python train.py --n_layer=18 --activation="geglu" --norm_place="pre" --norm_eps=1e-05 --attn_scale=0.152 --tie_embeddings=false --lr_mult_o=4.0 --beta1=0.93 --lr_head=0.00458 --warmup_steps=22 --final_lr_fraction=0.0 --batch_tokens=65536 --doc_mask=false
Each number is 128 + 32 x the weight over its row's rms, rounded and kept within 0 to 255. Layers, rows and columns count from 0. Numbers have three digits each. The size before them is the row's rms in percent of the matrix's.

# layer 5 MLP down, 192x512, rms 0.391, rows 0-191, columns 256-319
099:110096119154104145122126092166078202139109126112144131117169153156130095178135128214083147152128126141110142109164116124142132154173081200101132137145133074097169109149151089104146093097119132
111:153119167109127094114160091121129114120108096083200161106114075076156186125102108151132075090108089089130211128145139082143140151131125108162151123094069121152157137144113099126100126093129137
107:157149140119120110091113197181133186143155176100115075139139151054091120108080122137140170127094215177140141171165090136123086099160139115128141150171114151115139187133120136078133074121116163
104:093094127089110075115088126130171128117136104132093067087135142110121136165104148130139114134122116185124120080152108064110157120122107165106086078165155128153115135126142135132103122103120055
097:101153113134139076187137114102085187131147131144095172120097141140088149122106127157151116158124085134122164152162151153097129117139179113193125204125090148182119138164091147118129104155128189
099:119131157160102121104154126190210124192139077146176141139117161148161117099104145116158145159124103139130079118176100125124176130115167188063134102159132120098090114126140230094109110131077147
098:110154087090069082122086179140125093066158126137187173214109092138149109123181073189160119123187159182201138147086157133085145101103109127139162175133126101115087126137161101095122143132150189
099:125133107168120087138108155126161096097092085170139121152135139151124179108049133134205115104150143144114117110132183163131099142176187121139132099144132185115086167149100125111149181155138170
096:057137164095145122178116154191148108164162144113121164140150166138101158150095134084148144146127124089102165083133088123096090137126152121064109087167168122151102093164070140180194118151123115
098:151190125133121139105102113153122154039151096137114146045161175157102121142182162099143122109118073110111116104126152149120154116134177211091093135102115105129126088104101099161147128110133169
120:126095104168146131150115119119138088131135112110101145114112112131154128080105109115119109089127106078170104172106124137087079178069118093146093150069097145097142110120135127144105153080146119
094:166153129126096122115157147137101107131112172108094102174129109149102114141162123116136196137145179099096099181169145082124117129114102213148086112126136097079108152096115081157084083119123092
100:150110125148186100137102131151092124146129128129155134225143102136140201052112154167162166159118150130101121181162084149132158053205110045153164149141120203203158119151115169079134157095188182
102:116149155138164165116133175102180118137100165098109122140109128186128141082181095178111138096107177113135130059103142058139146137141141106106158108199060103186130078198126121117205184136111135
096:155138162120094068130125183159107128121185138157109136125207164115120165137105136155154133119161074139111149135161152113140091135186156113119154161164125132123144133169107131135115142125162192
098:150122141154085169140139139121162091155099136074092120201120115152140141099137120131120091144129149101117112060144122118131054141128122057138101158055155141113163135119156193139113102104101123
094:126055126144137187146190091107086117110078114112067121151184154117126079098125148149155114102108120155126122185131128195106184109141154119127126142101112085098132146114212103100106206105112059
095:146172113086132092115111066057105121102096112105116129148142152152153145125184083128122054164153135066155090140122125150185111170129086143086086141132150139185135129080121162102129228161133144
105:177119162152145178139121159159151114142074090091079094099142140122187147161163111144114105156107201125146137115094091092151148163099122103176124106166094152102106143103101116122148136119153129
111:101115145131128135140140189154109114093082069117114104177177130168135087152141134136072154165156094113078098146056179055110143084171158140119148087161139145098117128136141103137131174097130179
105:119113132120099178127110176170118139079158159108112131091109189113060120148164168138142131159121168083140132131086119094170103161095157157142054145138166103129150109132156129148218100147127133
098:128111162137162155144133154179113088171090094215162105146203113168114072115070145119126079157164166091106074138193185112164142136104116143129045102103143100135136127141135090120142119126103113
105:112081165150097157093113119126144102153078122111148068177114114113136136154136053187168146169136203112109090126124180087075159100124144123159141124090134132135153100117081094104099128124100140
107:126160127129086098055121143144136161127160160129152103157129164078103108121157112104162068105168135102101114093141110084145155166164082188102106135115121100114158116195134034113134150162092114
093:147130181147112048126129078118127182090152138182174130120119139146120090166117129185113080119092137152113096145131166103119130141142074210157101124083046118106120132162120091126091122118148158
099:144147171067095106134134107113126165147137098146079100117140091165115115075090123134130164153178130122111114131142141103115143101164177121121134125123100146100130103140187127129084114106140048
114:111150053169130117181125117119136121107162129131123105081132120130143073091130087156089138064102073106126147141190130083149126090072196085147169106160111161137134133130120140170150153107195100
105:078055130077150091186131138128126125125156121085114143198176100136087150129147121122118111090125151131203091091129082146168147128113066092094164160191147148150126122132117128072118165126132108
098:148148085125161139132106129163116076150165121125149099184121177183143133087134150136062126147088184120063184141106117069139150110176126159128164123159088193161176124157103158091163149112094107
092:164122056141139130135084103097176160093189106114093108134037133137152147142103135122090148061105114088124104125144084154147089137126073076106131124157155097189134121106138121104111124113130142
109:092178082085099110083129102161144136124125099117098146092098113137162118173160183113111074102088114120142148140107108119136092179123181100147087136126139121136134219120127156131142140144118110
096:091197100068192037100103150130117146071102144123173106124153085160143107147125133162152201106131095085084164165128201120090118131153153123131111146139140166065092162141103132136226166190150157
101:128140097102143161042089154125164105174166154139129164146114194120105197122128122140134128130100129103139148107091078165098128205142191110197135110144133117115109100124072152118161137151143132
099:133152130142131121141165152153140164115170135114082115079112116152095165165097163051137095099130152125106103143124117113072106114149143128125104103096157153146111078113126155077087113129101205
096:061100070097116096166153129188045078151082128101098132119139117163143144078145127122065150098119101090163066172137107077146150110106115077119141137095134104115139154047132139144109093126126139
102:155125114068194130122157162101172128119157112075209145112119144179114133036123144077127166111139134099145177136149126160148128170121134141112105161165140180132146138150096094127108129139076101
099:120172127163106122099145039067187123136139144124123160159114092116068085098181155165118171127164062221151080127183116102204109152051108096161123156168129125129169097089172117112135146154108107
096:130066166128153104121138140146167108128110052098145164133184110091148187150132123144157140127182092075098150130151148118161174118141151148159104088127131117099174150117127119150099105121117124
098:104123121080132105116145126128103186110126123154133109100095107099133137105172138173189110174146138071157106154099163149111105130122088042128113106117181141123119152103140147111150136069119109
103:106128066115129111176129150112068124164179106130140132113106135140142109120129080136175144122055074099097103202110114153211118122205123067156127118149076097126152095137145110081103120153083157
105:220106165113065086133095124113177146132086123120130103120136095079113114129124057152131136130105126095061148136118119117120158142164081123072101117097100123106133096116105122084125117100145139
095:140127076098091091104140205143154108109168164163141173163081123156149125065109086150140111169106145100166132176186185074132110117123124125145094091153112143161125151114062125168094095119108147
099:084068108158138191115122049157099126102125170095092118068174072150126097181106096096137143137135133151068099109139159114165093147126104136137182094086189134141153123135120121127067103116159171
098:161148166115151139178151221144149130131120114139091128127148140131152090086096156113121097079116141185101123117064148159118184084146133075179142163168170120137143131155096090187125045162197128
106:142036122134127126152121153103134129083138167171146078107140149148120163126104128180114114098121105192140119190108107098084081120157195069184121190064136142121176079100113076171115032148096105
094:162090153219183153150130107161146130122182170156079110080127127118152177098127150119185144111062128123159096154111084128061100079111174072108126159123141110178169077193176107140128127127149048
098:148138171152090121177112105140106149134146154142141050140112180119111145141134105144146174123100130143101137158121132084184174094191096164115144068095138124195110101170141134160115141161138098
098:129099085141128112127116128084111127083146134145107119164214142097119179146096129179155085098136163095096095188069122125090104134149142124088084154070146116109162082169118143148132120106133159
099:131095161155098100089095131099187139137140132122101052102112139133127111108165127151136140158104144111122104132132150123126147170145131160116158101122167130092154117086129106114127122123130135
100:194092114148117178153076142127157137189169104075094147099118114108071138115130127171132104140121157135098147112098112147127139156131131159113116112161063064112144094115157113114110067122122120
104:134146115081130108179164156122131172119146081145126119105103206200179121134108115129165096135120130149128104125132132143122135073112141083148098098154125161074089161147145125099181144124155144
101:090135121140090135107098138125111086095106115129124150187164115129145122148147083167082126182191098054088116115043144131093085114193165153138139081192105173175145142111143099185142119168112104
101:083085166138155164066202092127124156115128153096116142119156158136156130152173200131112096005149175151173145134079169156136158111137113162101124185132146115129091160183141161134134140108108153
092:136072148130163131136124127161106099126167144128129091172126183129077214102115110163135162111113030127125079097115155155103132181165124151065110097093132088092150105134111189109141160136084152
099:108116151167201124160125068102104128157055109116139070076151139100187134128137124125135159109124205121188129104180146137137113182153138193079158109152092091152164065133117131099105170125144108
101:118090165104072179109126134123140177076158134103097132158124223076136141137152109119147137113136165150115153154117172143107109151173127176123098185134132115165072107172133108109121102124103142
104:113138086130087139165065106131098081064141082119141133092094144117118151190136115152131151144106135144132112078104123140179122143136126145136127159153138147149051192131128161149129135150073109
111:167106110121110130171123151105144200102073159156100121086144121136129119172140113081142166204132128157088133127166102140129180110130139146182126145147172135116076130186122098143119152173200172
100:095125142098120144136141090119104108131113126171091162152141121165148154134101116151055065125115114160130131143119085155136100079104141117090117085160156091177101142133147096129192068129100151
099:094139145115069104104175210100155119110148095095146081115125146181119064114165084147053114133084077121137145057196169109094155140138129119131121143109124077076111115118151128094100144143122141
098:136112106132139119119131134139191067128139152085104106154166171165125136131140127163228137121132141126130140093134106137153124115128137180166121126138170113147128111111071131180123126129103141
105:121130140193113131132113114158126131115131163102152207120108106165114082195123158134157138112092104094152147106160129109086140118117130142161117179150161090166164176132127109142109107097146212
095:129158165120127160115181114131114152098094161164148172056144084150150148145195082138069166091067165118129145118073119108136101156081131112106160149134167108080135170113110099148089125117148151
103:165120147111172141093152120099169173112153150175111097105154140059156114127084072111149135139099156055141162199142111184118142104138098114141137180025095142148063100118117222144133152155156134
096:158143159155108113136135141135111128120152115110109081143145142113064158131149105092162160164109136147129116116086153159091098140103117128063095115069113113058096147107117155099129067105120104
096:134163132074165079134111128132132074073127124100105150137099144135122179137086161075142114111091118123141123197116150095154112178103103132115119100145137138158124167088119183113140148127100083
096:174171073104150158141093102090148090106140128128084117122117163151140110104145156172163109076182115187112165080105155132079101094116120150082139162137072119121134106108172102144177125137156173
103:066128057129159142103102093163055134151093136099120122107113186172105132149139114053166105094185149102110105102181148163123085139131141150146129160125163119160132084158095130160141169136163114
098:137170148139136071156126092055106137118095113173138068112176141103130129118151111160102123176086090096131117136113080108133200152147103136112105094129094133071136111119119115089145153099120152
098:111122143122147185116121144159131134207105199123130110106133158137136140133146100159124103182134198106181092110202164142145111113142126159134109060167140166122091156125108168103145084061113056
097:079167137142128158119134135120165114096174162125146128117156163143103136056181140135131124139199105137160169154164151088138110129083120236075193069175116119074152100156129118096063119099149119
097:074117097084125176105104085113127107125109086151125111157156134105090181124147122133097119183180106104109116105062132127115093151136095102139067133133139151089135168174124157181164119125117158
103:119114092114094149176125069145168173117129120163118140137074138116135173190160148170112126105096089168093124128163121163143122098128183164070201112112119157093091115126135143066201132122146135
106:123132075111150168140177104124160137151187134094109149158143091094049171056125118197205131138176103104127153171144064167086133116133085156115100124100129107161099072159129186158129125144135108
102:149079138176119125121177070118110121142137162115120120096100131144082139146153163149103068115174142212133190162156132116102168119137095168101128129089111144130082088164154145057150118100107142
096:073113146129141074130123100162161160076119146105092149088109144119095173124124080151096141122085226136125122164123111160168091128124118107129088132089103096120119122162059166190107102137102182
101:087186120062092097135158109158099095080176149152101139041147143122105143157177104095164090135163129130106136192072081189177154136110167126124136127104119104176173119137093169091162198148061161
099:112120139180070099128099097210099096149099156133130114169129128109176144137166206205133146121125103192133161105075145113129163080121105082147157092170096095103130134158133124111093107186138106
099:150186134159110176125154104165116073107120100112124083099204094168158087124134099116139147108122141107167172145092152109091159108119094175100089115109162068100112118088127130122116113132175083
100:074121105139089047128122143175099162135122103090088136151142151096144145179163065169091192107148108138034137151175106123145101110173085131182121111132119146089124114128138086118165128136135118
096:070094178137155179138127123129125190115139123155089160117095163133077116148139114107130143101066176118083128125136156134133131072129143113120106188124166128142109083125106115099111136104079093
101:102102137133150132116145144115137062180137125124124124111100140099161164116103133081162130186118168174126110203138127180120172110147126102207155080133097134101118148124095105140118128135133194
097:159157127100123121086131161137130138138156170118108098154055158092160107118075052147115155134158112106127143178166186044095118101124147153111111134131161092125160120056159095130107201110128141
098:155110147105103141169145134147070146191109095069069144109189141165210105101141127144156107082105183090166140123087117120102120093107126167107086107094122064107077095131178145103106122126104067
099:126166167117120114090101060084159101125142146146112126170133070197179118165143130121144082213060127155108115122186146156119097176064077208164135151148149162147151128149135120134128138107137081
100:129165146121096169077079143131133099094157100126120178104147091096173100182103182104143171104126107138141143140113058134131134141205101135089153124073147186120114135146142128102090146124115121
097:087121104124107089127097138096130097148128163106140106075177132168141142092110171134102143112104202088188123124118169115157139199174104155141049090122144155143138148138188108177078131166143126
107:097105090144188164039129146124142146220114150158101127122193192113111082140173118120103176126212161155080132113140105156136078071123135178148187119143155151100075080151058092044103131136146122
099:065172042130091120101066096111191144100115089118148164138130105125122146084151081125116079140151137124141175132119093080184184124106121185096107105139170123134092160120108146158180137115140089
106:116151123127087092101187156110067091123135121202136160183126101137148127123108113139112171119123116120151121057164106082121167117180100086160125106132099108070136116143159145081143181163131143
095:113104166066135151104137121111091070154098149126095082083130052152140105169173110095071124140086175169126057119142144132181110140121187151132130103149138156078136074063158149158097129176163139
102:099071091164136122102092084103109158117145069131122132132076145093115134112140078110084117231125180151088082132126146104154107085109153132107100129100138151142138156142116163162140188126145110
104:114107203191115114151164116119113182146113068146133173218054111102200102117098173153133150083125104183144119138104148194165149095092116140117143125137152140122118058106112145090170055138173176
103:160216102143130116135138129153141115113102087173136141136131166063102097087134149125135173115131081134120071128101140099165119103135130124148134138129149103162107159085080139158139119170112116
102:095125114120130104068156078181155124155091059108096181138099149115188123191141140113101093123163124147150094143177077109177145180110090135141123120163115089106094092108115132147130157177185122
093:135101130166113091146153194172161085122169144097143098108146184196100164076055139160096091180166127147126186134143120160112117087188140092132149123070096151142173160088106128144142138152139077
103:138141151156150083129052173109051127146114134147115124148128137164106139131124133178119138177133070110187146159169089157149168126097076139113182087123117123107068052178155096182122117143109081
098:162102124141047055143112127139118137123110113104132134093131090138091088132096089138099094127124028121171157099073102136137099164153120100202178175085139172087089123127134108152150080144128160
104:113069119041095128140169165146107186195119083171175123148145162225176087151126143096089147143136118184095132114160134178111127149113161152139136133172122154080095148138142179108115161176116199
094:113135148087163117100116120111186109049116147136119162171077176119161143085147137126144152187114149136102142108148169162132167142144186133136092137177131097149027134140063101114108078120183108
092:138118149117168138143120194049130046113139130156149189109191131147146133128116120154172103128135096151142118107171106151096115147125155101105157177125167101146179169069133071118064143100080129
100:136127138149145135128140124060146127035088090109133108116141077152108077096107114109143102109118120117149120043116076090212116140125117133167070132092159117178113107119133133166134184154094054
098:141142084151108162131068120183165131097086117138114118118205107137107162153139152143072171130069101071126138109135183071079118161120086132121125112154089065078152118099153135112106164054142139
096:123161132132104112169153162126144109123146125092124104116099145126081124149144157159133085119126155126156177150120083090102165117133093142153088157148152105203082171088121184074133086052071093
101:145094075099081103184115196072140102095109122088102109085155125110131148094160118097107132128151111096142147114132153143103166124183129172109092087153115080118158086079141132119107097112095065
096:119122115115132144140170149114101192116166145173130138106144149111096100097144096145142196123125090151095062127168129099137097155113118098152096141108041180085112167153136102172143157130100109
105:118194146176077088139118148122129143120148159132128092142105168126213085124054162132134076130152108109135151078168146125128158185198182175108145093077146119146114099142112158101185170168144118
104:106170132123088138098114193095174107178162101112130115119135106158089140048114152227190116126172127114147072118145146164130126175137113168098197145126204102128109132124104098154076131146152161
102:147102149116157098113107059154029140099054126126083128106106083139116119112170132121141174134125144120136083117197155152144144125155121166143105151152087129136123132114177035115130141153115119
105:109117099180109168126146138096159104126145071122100097113174108171088075166101110139122127149103104122145084154049188108150103081141114134051108072133161192076148153021140183132146065087031122
094:143141121123101185131138097172140120164145120167157148180102084133199123093103124115150146018111187115160174144204160096173109093145124078119129076065076059153173166107098155168122154087143087
105:157070125148134132117086145135066160122078086118139081130087132099115089097098103079219187075192146193113100160140136129146112093121139122168133135111127096065123108087151126133108108166097154
104:159141093166149209150143126084151168174187124169105141069089079141129120109161130152175179144138207116089122091146140127074107128092140120093109125121185084103162142141116142112094150066129116
105:145143065138134161053159075126141092094139136100151187159112120121123172195075135088130165086101121062146125083219142112126060098088127157077164082117188078078087086101091200082101144118155116
100:133166098124169102096075068152177121173102127170165117159090099154154151176180166126105126129124116113136199135124095118092156189165144116153093159172114120140134126136113148155190109169147145
106:139157078123187122131100153136186113116142182137133109201130142094100107081126159143113095159216088123185111154088146142159174166094158109137125118142092136079147107101069111129076104154154095
105:085134082124115181097086138077217170155128085048099139142087132186153172052133094151163132072150132158125132137164144178071062136148173151092099164083095104159162100115098145132178141132093128
094:113181128137140121125066177109143103210112151168111180125109159093109161074102147103170074140092130112093148161162165092139178157141107159128161163143100151086142161127047126123154079135134101
108:136140142132132104157105137130129103143133165144049165130117070111127129089146091156127103128097071093121101147097041115087142123139094075160121213117116107114132180120128124146127117103185161
100:101136156150097108160129132087125177100179101114125131118134175139166078126139166155128066126122103134096115145127051063093161141124127113125130110133073079212183127120140089086163070150131156
096:089149127120132114141125153124017098074140177179172104134083095121137107112097166138097145108143116164100112129108154164099152135113131130123150046100126128163116160148124156176130162104178120
101:127157176147116154085095137131144099150129140111136118148121143100160085149139083182147142120056108101141182065110200132154211119116109134167156137125140107131165098138104105088141127134112130
100:102104151064195085084179148103151092125135135156120128103176171167191094108085111135081117113146131154125143118117115126154146172131153136053174109127172125138141103092124118152140128144121126
099:137133141100144107117111115110119156150106112129066121103079108193105161165073152101153128153121139128110135157103168093131130175119133126133053167108117146141135119142137130167136210149113117
098:132159123105121140100163118132165136164091118129121156179202122127135092148169159144140124082135166111128202151141182092141137046125127052159137154128096093144121082150119108170170195173200137
099:136102120153097099122121115174068119127119135149130082111140192138134125117148116122104117130124164113145107166194146100145124120130112205139134130130126147114137090148130131178137120144213080
095:111100128090130154126119186104100132142104106128134098093156078097088107099207093126130212141109132131088124111168081127197138136083131125134069087210155159104120093068130132122119139128140068
099:133071009202130176150103139076097125111126136134162121165122106086123126114106113139112142096114107076115108167115162141128056082141138098104168123149139083145132159134169186141177181083098142
100:127120121101125143147142191138170108153109128194082093096166157128165175116167175157123105108122156123091081139120140096202154139102136145159131112128149154098117110137119094141115160110163163
102:074127146131129146100105166116156134164082135143145121148153121061155106157166082137122164087081154057083094150167134111094085063145117114145077146041073111093134144111104164138103148087099126
101:095106158170098127151116057139127123211108098127150042178071124136156105141121174126170133120110111075095154104106108099071163094131183128121100101100120141127140108150142149036174181123074107
100:117094075127153160129117136127137088143078096127115147088167141170080170117093138145146091152163161076136102146160173099109104176123138116161128099171084187067126143109111118106141096112125116
101:157090119126145089142135052179079121162172137183115108151121122125163127157068097108139166156112197146147139112109126146120122147105162118102157145137119122142154120189098173191110155145147134
100:077047124110125145143146137112128105142141114106119155178161183123139156142100150133116089091059076119108109193098146162179111161144112140101164064072125102210116177125106120113161147176126107
097:141136105187117187108115136053129102168094091112108135158109112148184137195133110046163153124168179069210146107110198155106119115175128085185123062129124144097109104076123136115136146145110046
105:110089109145131152068164120125147117149156117162111052086142169137126167135095136112134136145100130098101175160156146125169121090157187123162125134146150147145113145108140044118094165137113067
104:112140143114177144140090140094095121106128092108114163118098116102052171143148092123194044056119154150133140127098080177196124154114211187085104139184143177177162168169093183157120145103183075
091:164112056192153152148084123156085095132166104114085141202143127148132145099154120132161142135172187120131094161152149152142125127131031134105179117113140122111141086151100080112094079087098113
096:140164115100111081087104139133150155141143153181204082083162170140119194168170144102148139123168100112142149083185121060147124169102101137083154091176089122148066104149153166141100146206137078
103:172143103187177104149096096142128106130141115161144097142165125146082166091113146080146047089123106118081109175151100134110149110160154084160102128116128146121122121176150154183146089119077120
095:158152135051175140187185141147085127182121129082103138104189152151120098104097138142153125106119109068079112132079050189069112107099094180113091137122115139144132132045099134120139098125108096
099:093166150076162223131132196133147135149131111088101100036167082116142145159156154175103157138097138136168124090171072115117140160123139105075120130073182119109118158097125138139118136160190159
099:152096107142160098136138120150145138085123098139161084130144127210144111120087175142180152149090106122113101053073092115120121101162108134155159086146130072206195126093130161100144083168149120
102:164114100114168107111159115146140132147151057134147092095115142086108153169083138137192085115097121107133133140093097141121145114119080171129157151094090165117133093118143126180117131161167106
100:190111186093166121131163143187107203130143111153114093138141173114140149157150102046103114196153139105064086089151098079160110043139175141059142149183109109094094080154089173108171111139115096
095:073095129074116121130155088149119102119103114065142100132136150150180143126140056140097126138075186158135137110082165130086079062082150166119151134154152069188146111114109115068140129101114124
097:115090157175128107129170137131110138092097115120050109107171085132084120112115116144117087153121113139180168126125117096110094129131139052129124174074155125098100117126097088086121084141129113
107:099180174147123127092166101104155123207124150083171121120174132137095065132118097165143170071122130147140116064184100169105101097141202138080173121119124132137185181136147173177115197121106208
096:139176084087109101143104117090085132160137124140154162120194145130070113116111111165086075126164100116174103091125145093141128094141134145127151101151132130097109156108206110093136150186095132
095:176135130096121111168135107110104141123087136156155128116131087122158101076135055159164133111147109175074169120099094141153142144128126149117146161151164110129151127148139118082198144130151164
095:080049082102162082115036202109105140123093176077149123111182117087090174066106125136072151141100104115124101139111080145132088110099086093168112101121125123090188123125097136119149144115185131
103:145097116140105149106116108064173110102149139108078101150117159133110160090110111103099143170139136178137133124072095161101161140115059126171135101153111202130117143044110166157087121144188167
100:116141110126188183073114073122130084179134119062105148098151135142147120122144141192079105099125128147115181099128085146048138135113113062161181164141100061149120109151096136133188090128133153
099:152131145133132157174201140167121141159102130162049044127110113137137151118112129072197156160149159152136117171120096139086131156109183148110108169087105168127102120120156111112100159135125112
098:158152106118163186127133107103108097107127145160113119132151155100087107093141101129197183125120122122183157121117131158037117088091070115128107109137073110217126123095120121130114104153092141
097:115125198156120076166127155142171137156083107109124157158131089160167162117132106131082169166122134133044122171162120149155125128165125115148138119124120080166151135169134128084125122145075084
092:121162051099133114194143158134094086072171136149155139122152230087123140139135104110113142137164144134109150133138113097190124120115156110136103177103161127158090111120118149146121089155138173
099:085129150163126122178136095153147118107128128127211151063089157032160171121128096162161152128065149129047097137101126126102144148146103103175158112133072121116107177124089161136122100208096149
101:115093125147099135107126078137183145196076132143120122131137116110137090139156142107133109149105120139167103124149151132171103104091146136154123219179089121081135119089079066200073089189105117
097:099112109109093153126117153123150136107104096188144122149125111091164125155107155104100088066129132125107091105098169177157079187143150131113115067165136091065130107093139090172114085138141064
097:140112138126138090159148150124137145096101123119149090120156125160138091004123057123112125100154100140170126192159136105046127148117088130116185139156087154151134135125183108054138142101155167
101:132118136067137115142139131147084154084118124151130129122130131092082123166107129124156152151177116123104139107092105141074152081147233110145117085113155127140174182161161142115125130135120112
100:175156121127127124161175113120095136164117124084084121136230165141175139164101149105111114122104221117083053104146166176143092113156117121136125114121185066144068185093139146150145173139114089
100:088127147117112149121107156083055124186119105095122140087101151164152127129145118087097161203115209111140117138164117099118086119146036123152153085119104154142117126112159131137097199183072109
095:109150134110144113104058036141129168141170119108149085156107128104185119123144091113110133174163110072144153118141177086102132134144103063133122146162159085147100108172087115179152129182092149
099:097115131143055062083102093133171111177117122158113128097158153087119079138118118076122150138162112178152142150170123119160142182080093141103080101150130129108131152142160083131116145140189130
103:069104161127132067101134161101156146105150100106167129132135152121149155149154068128152174161107085163137128115111111205173141084119088115097135114179194175132154161118112120162122128158067096
100:174095205163162099104166164155128111080116185055133119058136110173121151080097132184194127085106120152133158150110097078113137131111143078155072163114125132132129180163074064115085154059108127
103:127112104112144112192123119117133119079160151131132151124156095196216115111097099100093151113129122125105107110085134124118054165109127188132104079089148157159194146135150100127175096123112084
097:105081091150161137114110118129181159062182202076108115125115081111100119165111120148097135079100103156122125170118114135140095103120076095149152118132128186110111170104070175104119127116171111
098:175157161163095110123146086138152106105110104106151159105112172149122137121114144118138115122122090156180177204114115104125164145090115162137155170122133076155156144141189142089157173106165111
099:188110121137166123172088137069187165114158088153148119148138084182151128164144093057091125138150079122155106096136142102100150170118134098163158073109132177137157109171172193156174131127141120
097:121106128151092078149161136113122130121079119140109122194110098115118127101179114116105125191136188181119143099103144099097137094108113152126108093121151181107077167129128144148114184175092087
100:145167070147142132159137121096085142132097151103110162151130107134129112188108094115119136141099130097093070095159160114092108118157108152080141159173165086194099097082188082068062158113156115
100:126079187129175190124113131149083133151097147122106181110093131136145126112111167180090125130105149152099155155064157103150115116121161088158104158080131158111179152121150100163171158126132145
097:155039144134089155150139104134075087101161128190117164102139194126175058169093128127121095134098115124132150130132120161130096110178139108104136105115112124112149100079164102157138152161127132
100:159170162075136111139101129106208136144106143079101114112116150155158094109076092137204128190133136126122134088138044144095130178177151121129157175106084153170134094122099114150138141172155204
103:160150131116102147101109195149081153076148153150166195069113170069127176154142163120132125137186150104143134089144095182097151117185126094127097126118169104118162151140116088138160149146155130
100:144056138070189129155134138117124166130100184175120106148146160151127168141086088132153095152155122103162108131140110168095111098128115063236108110139116190117094077102138115110094165155136139
098:145163165090099116093122144112116171119099135135166112129161161109147130168102064141124138087112142106124188089117039121107086148122139050083138070094154145166180153101098123211131127113125126
099:152064098126099164146124116182171128089123121162116126120145124151121090120109161161087110149174123128115150169092137187149115128140079118091114158096182141090162169093146134153145090108080123
100:146122131131102114149121107182077107126094139110097152100185109100160130035137133131179116172105090199100141181136100105083098105129117088098116160204180064101097142130134149118130163134073121
103:105101062170154045182128143230133156084122053140134255184144165164119157182120076094117166146154164167125130101106139126083115117107138148137157128177107134167129116145069176110118142176146124
104:127065164068165166115177114152116142136115138063100182121113140108150155120108151096122087111089133075191122133119136207107087139095136107135079171088120095136153126125150167120149160156107185
093:133158203185110137148117159145099177155132139153156146176142152179124116133130131096067113125088165125131122131069136087146203160133168104145048142187109157154117089094192130111175127123139154
101:105125117080104115108102173170141156055124163061093110142197148101170103127156174119134176145203112158103101177102145073125163183145174122103086130140099090097110102102123145165103075174142125
101:169164094082137174117162107101134203125149094165107134116116155070139135140014060155144117152137148089115098104123154190111121074128159156095140172099164174096247118127116156073190073109148141
096:107119148073115146109086133162138132123102076165072087089144139106133163086146108131122156138123124133111126125105084121132089150117074141134144100129072164107180126146146120164101069100030102
095:113100189102150150180144081194112126153080129150117119165102123108070154151160108147081191080128175134121175120178081152075138144123131152125074103124116063114109094085191111168120118135090093
102:086113094133140141136093126135082106133173115120096068109112168143136197113152099141132125117106110179127152148129115110187050149082120199163118097117131064098170196146103093168103131079170109
098:142093134118135117209068148126178128145140092073048173122122120164122126143154153183176039109096107104174098164136091138136148140099111160148109176139112170099131164099122136137091088121119140
103:079116124168089164073083104089122148100092093111133154148126159175142132176155166139131049105154168134034127186075119166108155133112139119113156139124141126129151139138078141125178142137100080